config.yaml
d_model: 192
n_kv_head: 3
activation: "gelu"
norm_eps: 1e-05
attn_scale: 0.125
tie_embeddings: true
init: "normal"
init_std_qkv: 0.021
init_std_down: 0.00448
beta1: 0.95
decay_shape: "linear"
batch_tokens: [8192, 16384]
train_tokens: 200000000
Each number is 128 + 32 x the weight over the matrix's rms, rounded and kept within 0 to 255. Layers, rows and columns count from 0.

# layer 5 MLP up, 1536x192, rms 0.137, rows 1509-1535, columns 128-191
[[ 75 122 150  90  89 124 158 129 150 135  94  95 133 152 174 114 144  81 117 145 146 142 146 122  74 157  93 173 115  70 144 119 185 159 148 135 131 131 162 119 134 116 127  62 140 156 167 131 119  73 145  97 107 146 108 117  83 128  99 188 164 111 144 169]
 [123  94 114 121  77 151 121 187 131 174  39 110 135 100 124 135  98 140  92 127 139 147 179 131 141 166 162 136 166  30 123  74 144  99 173 134 144 115 199 184 110 104 160  83  73  91 153 110 181  81 108 141  95 180 159  97  64 154 112  95 134 104 117 148]
 [157 115 143  98  73 124 151 118 135  88 177 161 195 146 126 154 117 166 166 214 126 194 161 122 123  95 145 121 130 122 131 155  95  72 101 110 127 119 117 164 116 102 135  73  67 137 104  84 128 124 145  96 111  65  76  88  86 146 107 128 156 105 125 196]
 [149 137 175  89 110 108 115 126 134  83 107 123 162  97 121 124 141 105 131  98 143 133 167 132  55 159 161 161 127  84 173 127 156 159  83 153 189 131 132 109 203 156 119  77 125 119 156 143 164  56 114 159 103 123 104  88  89 108 132 136 183  79  98 136]
 [184 145 108 125 126 109  98 168 138 126 141  89 149 106 128  94 171 120 100 133 109 151 146 108 104 105 175 125 139 135 144  86 165 137 100 179 152 167 182 161 129 175  93 103 150 138 161 162 158  26 116 145  83 102  98 106 142 156 136 162 116 132 107 123]
 [118 156 177 157  93  58 181 120 114 159  98  97 191 101 129 113 211 168  81 145 114 134 107 175 186 167 159 135 142 128 139 108 107 107 115 166 174 154 129 172 141 125 150  65 133 123 124 123 137  62  84  99 139 135  90 109 137 129 132 148 123 133 123  91]
 [114 168 170 136 100 121 153 117 117 159 115 118 156 160  97 112 152 160 165 112 121 119 115  97 118 190  70 114 216  84 162 101 170 146 102 147 178 118 163 167 192 182 151 160  85  99 139 149 146  86  99 158 155 140 108 136 118  91 112 139 122 108 189 167]
 [168 165 101 128 106 147 154 113 104 135  85 122 143  88 116 138 219 172 110 175 106 134 101 153 101  96 156 140 172 129 121  85  93 130  87 134 188 154 179 184  80 116 136 102 152 159 152 132 160  67 128  81  80  85 112 116 105 176 131 143 105 100 113  96]
 [100 116 203  74  89 143 124 166  82 162 115  88 149 195 100 114 153 124 142 171 101 167 118  60 189 121  99 166 122 154 114 134 118 154 120 141 128 150 184 146 133 157 132 111  54  96 138  88 135 132 180 101 111 134  96  93 101 138  97 210 125 160 185 109]
 [166 182 119  93 145 131 114 140 201 185 140 133 116 190 152  87 122 105 115 111 106 187 107 108  74 159 178 110 120 114 135  70 124  97 138 149 129 145 127 147 140 161 186  98  79 126 101 109 157 104 112 149 121  99  61 170 141 155 112 131  76 120 141  93]
 [118 161 150  79 167 114 138 151 103 112 190 112 115 110 129 144  93  95  95 101 147 110  96 109 120 155 132 146 102 122 136 132 157 113 101 123 124 123 118 141 178 188 172  93 143 140 167 135 173 137 117 116 101 100  93 177  88 134 141 133 145 115 110 137]
 [ 83 140 136 137 164 134 139  97 128 120 121 115 107 178 134  38 144 136 109  88 142  94 105 171 120 106 121 137 140  84 192 137  90 109 137 122 133 171 165 172 149 111 206 104  97 207 149 110 158 117 106 119 141 166 138 192 142 133 181 166  97 102 127  70]
 [ 77  68  99  43 177 137 122 150 119 146 116 142 163 122  90 131 137 127 188  78 150 182 167 174 158  94 149 173 153  98 131 125 215 128 116 123 132 126 174 146 172 177 136 161 150 165 136 121 163 143 148 153 104  97 126 152 145 133  88  81 134  72 149  79]
 [153 132 169 134 118 190 155 100 140 108 108  97 113  75 125 125 156 146 145 225 122 131 141 149 108 125 127 184 170  94 145 129 173 129 156 116 151 143 128 106  89 162  79  96 124 109 147 106 112 117 179  77  95 122 152 104 152 165 208 125 118 107 100 109]
 [121 125 146  97 148  43 139 169 116 162 167 102 143 186 171  87 129 131 157 103 117 176 135 109 123 123 177 113 107 112 125  55 119 130 179 116 120 130 120 113 140 170 163 150 178 130 134  84 137 138 137 161 127 149 124  58  99 143 175 135 103 120 131 174]
 [178 123 131  79 122 155 132 143  68 130 154 102 165 100 117 159 126 150 154  94 144 147 139 130  74 139 176 126 111 129 172 111 115  74 167 144 127 119 116  69 154 150 108 151 110 111 172 111 173 119 134 173 103 159  87 133  88 105 183  94 117  90 136 185]
 [137 169 155 145  55 114 163 101 112 143 180 125 147  87 146 128  78 178  98 136 118 179 167  86 121 114 164 159 122 104 191  97 157 188  83 150 121 140 154 124 119 139  92 123  90 142 137 118 188  68  56 110  94 107 132  65 128  92 127 101 151 179 176  73]
 [ 50 138 131  84  94 122 142 152 120 139 136  76 129 197 156 124  89  90 146 166 165 156 170  87 149  93  93 169 159 130 152  92 141 137 128 143 139 120 228 161 136 163 124  74 126 127 141 171 134  78 142 115 126 154 106  76  30  99 119 148 112  49 121  91]
 [160 117 120 103  93  89 141 169  92 168 108  69 105 124 132  65 155 124 113 199 133 150 161 162 148 190 181 144 143  88 189  71 125 139 169 140 127 163 130  69 137 176 100 151 166 141 149 120 224  68 136 182  86 160  92  98 145 108 159  91 125 149 118 130]
 [158 111 120 145 137 152 166 137 127 218  96 139 161 105 147 131 154 152 160 147 172 120 145  95 113 123 131 161 128  25 158 108 172 118 152 144 150 110 164 163 166 140 184 140 128  81 131  80 120  93 121 190  80  97 134 157  81 102 144 143 128  63 167 132]
 [149 100 179  85 158 120 107 133 131 188  85 106 127 161  55 144 180 115 109 128 119 119 144 153  99 140  83 122 144 136 155 104 135 100 123 161 143 148 126 144 107  91 190 162 161 160 106 106 154 124 132 129  74 156  70 173 148 200 181 157 126 117  83  65]
 [145 124 137 148 205 116 105  83 160 200 133 122 169 135 133  83 141  88 171 105 127 158 115 128  63 135 176 125  64 116 134 140 138 110 122 120 130 177 189  93 121  94 130 144 102  99 122 147 144 113  84 146  75 126 124 123 124 178 139 159 136 177 130 126]
 [ 81  92 122 127 179 114 118 140 101 174 146 119 117 158 100 125 126 101 109 176 147 178 156 132 158 118 157 159  73 146 134  97 128 103 136 178 148 158 116 146 152 139 142  81 108 166 139 126 144 145 112 156 125 110 103 144 126 212 129 175 117 123 136 152]
 [141 139 131  89 113 164 108 171 137 141 124 126 180  85 137 106 143  91 110  98  90  79 115 160  39 113  91 137 182  87 114 171 109 132  93 141 111 114 161 151 119 202  82 131 105 111 149 139 142  71 106 110 110 138  85 140 147  90 160  96  87 127 120 170]
 [109  94 139  96 128  69  92 127 143 158 103 114 153 157 103 100 165 146 112  92 111 117  86 127  99 125 102 147 127 136 150 116 140 150  98 110 168 154  95  99 134 119 164 110 159 119 119 124 127 120 139 122  90 147 138 146 104 189 180 115 156 138 152 159]
 [104 125 160 101  90 125 136 124 121 183 116  71 161 120 149  71 186 133 153 207 102 112 153  86 141 120 124 133 188 146 161 128 173 189  83 131 157 144 140 133 125 157  78 105 148 144 144 170  77  56 133 134  80 123  66 110 191  97 111  83  96 142 147 113]
 [ 56  86 152 143 116 152 136 152 109 144 125 129 111 149 131 186 152 131  86  99 113  51 136 150 155 109  88 114 224  50 116  66 122 144 144 117 120 139  98 151 122 132 201 123 132  93 119  73  91 140 156  57 169 111 190 146 160 106  84 105 100 147 141  81]]
# layer 5 MLP down (transposed), 1536x192, rms 0.125, rows 1509-1535, columns 128-191
[[ 87 144 139 134 105 153 145 149 163 157 104 104 152 170 147 124 131  73  91 121 147 152 115 104 128 183  98  94 137  86 121  85 140 145  81 111  74 156  93 148 132  95  72 102  65  95 115 176 128 119 145 127 119 126 112 124 128 142 127 136 136 110 188 102]
 [125 179 163  99 137 134 144 130 115 163 132 125 133 137  56 136 102 136  74  99 119 117 159 151  83  98  99 149 119 119 154 124 102 122  66 132 112 110 163 163 112 102 122 157 131 134 126 139  67 105 168 141 127 170 110  83 180 117  97 125  64 116 173 182]
 [169 147  13 135  55 132 129 146 178 128 124 140 105 130 114 113  97 162 125 151 161 186 111 184  77 131 159 103 125 143 116 175 114 143 116  94  96 100 117  94 214 155 111 133 153 206 136 126 119 210 165  85 131 171 121 132 150 103  94 110 162 173 106 162]
 [144 135 138 166 100 174 122 137 116 117  82 135 156 137 108 119 114 117 117 109 144  97 103  98 132 155  91 122 114 134 132 103 155 169 117 117 127 113 129  86 127 117 115  73  79 147 123 168 104 110 110  99 160 104 138  95 193 163 132 155 141 111  90 112]
 [128  46 144 102  95 129  95 124  99 132  94 159 192 164 185 113 101 135 186 126 103 124 121 154 155 186 124  61 147 110 129 118 106 141 103 109 117 169 102  96 123 133 140 145 180  54 146 110 122 112 167 147 129  93 148 118 122 125  42  93 138  97 148 162]
 [ 72 113 120 156 131 108 158 141 114 172 111 124 180 150  59 163 175 216 137 183 118 141 103 119 101  95 212 146 138 146 102 150 134 161 111 182 124 121  88 113 138 184 139 100 128 101 177 136 153 150  79 154 157 150 104 140 165 182 134 136 159 154 165 138]
 [187 106 125  95  95 115 144 121 106 113 115 125 173 106 127  87 152 161  72 117 121 107 102  58  59 116 115 112 140 119  52 123 119  95 105 129  94 151 159 178 123 144 116 162 122 132 150 103 148 138 168 120 161 119 129 203 192 149 146 163 109 156 175 148]
 [131 118 152  75  78 169 156 112 154 141  40 196 103 114 138 205 150 136 118 144 151 119  81  85 136 131 167 163 164 133  93  82 136 174 102  73 151 114  48  73 111 183 169 130 175 133 140 140  60 183  97 122 117  51 143  76 142 106  28  98 194 108 161  93]
 [ 74 107 117 110 148 137 110  60  59 210  90  64 122 146 123  97 193 159 140 159 172 106 166 162 136 176  91 125 136 156 100 178 110 126  95 146 186 176 113 135 116 110 117 152 193 168 128  96 145 147 118 169  93 157 126 117 133 135 142 153 183 107 143  87]
 [161 104  56 148 148 119  98 106  95 109 131  78 185 151  35 144 110 200  62 137 110 114 184  64 137  95 160 110 106 129 109 132  93  98 113  93 126 127 128 134 127 111 155 159 216 133 146 118 123 105 187 117 134  89 161 103 130  92 120 132 128 145 151 102]
 [120  97 147 174 130 139 166 119  92 131  87 106 136 129 134 140  83 130  93  73 113 118 107 150 168 125 174 107 154 169  41 160 111  68 152 163 125 179  96 128 111  76 111 149  92 125 149 108 127 163 155 146 129  95 156 179 172 159 120 113 132 158 148 130]
 [193 143 151 119 135 146 124 123 155 113 139 150 124 102 152 180  96 151 126 153 100 127  95  83  84 152 149 114 149 188  94 118  94 130  93 126 110 142 124 131 107 115 191  92 132  91 105 110 148 152 127 125 121  62 137  76 126  79 148 154 113 124 108 136]
 [154 134 124 116  82 131 129 133 138 109  89 104 100 148  94 145 118 105 183 126 112 109 102 167 103 119 146 110 159 138 109 138 111 159  70 102 187  86 153 178 114 122 163  83  33 174  71 173 125 159 132 132 117 144 113 167  80 123  57 165  96  75 144 163]
 [100 114 147 149 103 164 163 151 114 149 146 128 158 178  90 113 120  90  87 129 149  94 135 101 207  86 238 134 154 145 161 129 168 182 105 174  99  77 123 158 140 149 161 159  95 106 143 144 129 116  96 123  99  81 105  46  97  74 130  80 115 115 146 171]
 [130 159  99 136 113 146 121 113 157  80 109 139  80  89  91 138 112 162  69 134 141 149 198 143 152 113 165 128 161 150 106 140 134 103 116 135 154 103 125 153 158 153  96 109 127 137 135  87 148 167 113 108 158 126 141 134 123 132 166 124 169 111 137  91]
 [158 132  85 199 121 119 141 157 144 131  79  84 154  76  91 201  77 138 157 110 206 111 107 121 103 105 151  77 133 135 102 146 137  93  93 171 142 156 139 152 127 151 143 134  98 120 119 140 192 118 168 180 149 106 152 113 159 133 138 100 170 155 200 203]
 [156 167  88 130 143  69 113 150 161 166 160 126 168 104 136 102 148 169 167 116 154 113 144 101 181 191 111   0 131 127 129 130 100 136 141  96 126 146  74 160 193 107 133  87 168 107 140 143 110 104 116 140 145 125 161 168 135 122 135 108 119 173 100 141]
 [108 180  89 121 155 121 150 134 142 131 192 114  97 107 121 119 140  82 161 162 114  98 115 166  52 118 151  90  98 106  90 128 160 153 125 169  74 125 122 114 100 113 120 160 117 145 114 154 119 153 145 122 136 109 161 127 160  96 132 179 108 120 130  91]
 [136 160  81 133 163 128 162 181 144 145 179 112 105 100  98  77  88 114 156  91 149  83 146 108 110 141 105 122 152 179 126  69 134 112 153 112 131 142 147 126 130 179  47 105 156 148 158 146 100 107 177 107  89 120 107  92 101  99  95  91 164 155  97 214]
 [134 129 122 145 129  83 102 119 138 118 109 110 105 133 115  90 129 161 114 129 124  89 110 176  78 162  45 183  82 129 136 142 140  91 140 133 130 108 124 147  88 154 110 154 168 167 139 146  63 154 126 174 163 117 162  82 164 163 146  96 154 128 167 150]
 [121 151 119 140 110 153 141 133 153 111 127 100 180  96 122 163 111 131 162 187 144 168  86 142 178 143  82 126 152 116  86 148 100 126 179 137 125 114 150 149 106 151 126 166  33  77 121 143  85 117 114  76 111 110 123  97 123 115  89 141 173 123 151 147]
 [131 132  84 140  68 123 125 101 145 114 149 134 173 109 149 115 126 146 126 138 143 117 128 110  93 157 135 149 103 106 118  78 116 106 141 116 109 128  84 127 151 133 188 109 119 114 146 135 166 118 205 100 166  89 133 164 152  93 159 148 138 155 149  92]
 [120 156  51 105 160 108  78  99  85 123 137  90 104 138 108  96 159  73 136 131 125 148 114 109  86 155 111  91  90 159 149 155 138  99 150 158 113 120 193 127 155 177 155 122 208 128 155 102 171 136  84 187 102  89 164 181 144 138 158 125   5 121 130  41]
 [128  77 135  48  91 115 105 148 153  81 144 122 135  89 211  88 166 149 163 131 143 115 123 104 172 113  86 150 133 183 188 147 106 140 186  76 147 101 109  60 147 156 148  72  86  83 125 106 119 166 147 130 143 129 170 114 127 109 157 155 163  95 121 143]
 [126 138 145 140  91 101 185 194 190 163 162 133 126 127 181 122  93 149 152 133 140 150 141 130  94 161  79 116 125  90 148  70  89 102 120 116 120 118  89 115 129 118 126 107 105 117 149 155 131 170 159  97 108 157 139 105 143 143  87 171 198 105 162 171]
 [143 104  78 174 106 119 154  94  74 202 200 236 133 142 160 108 108 121 103 124 127  81 158  83 178 116 106  94 158 167  91  87 124  55 152 131 130  85 115  80 112 163 125 114 170  79 118 131 232 153 149 195  96  72 108  90 171  94 168 129 139 138 109 134]
 [143 152 120 134 180 137 127 159 102 122 128  79  49  83 138 130 175 144 172 124 111 120 203 107 120 167 137 230 121 133 107  93 109 145 126 176 136 101  55  35 118 164 117 139 166 137 154 114 135 151 128 184 131 123 117  74  78  86  65 146 153  69 180 101]]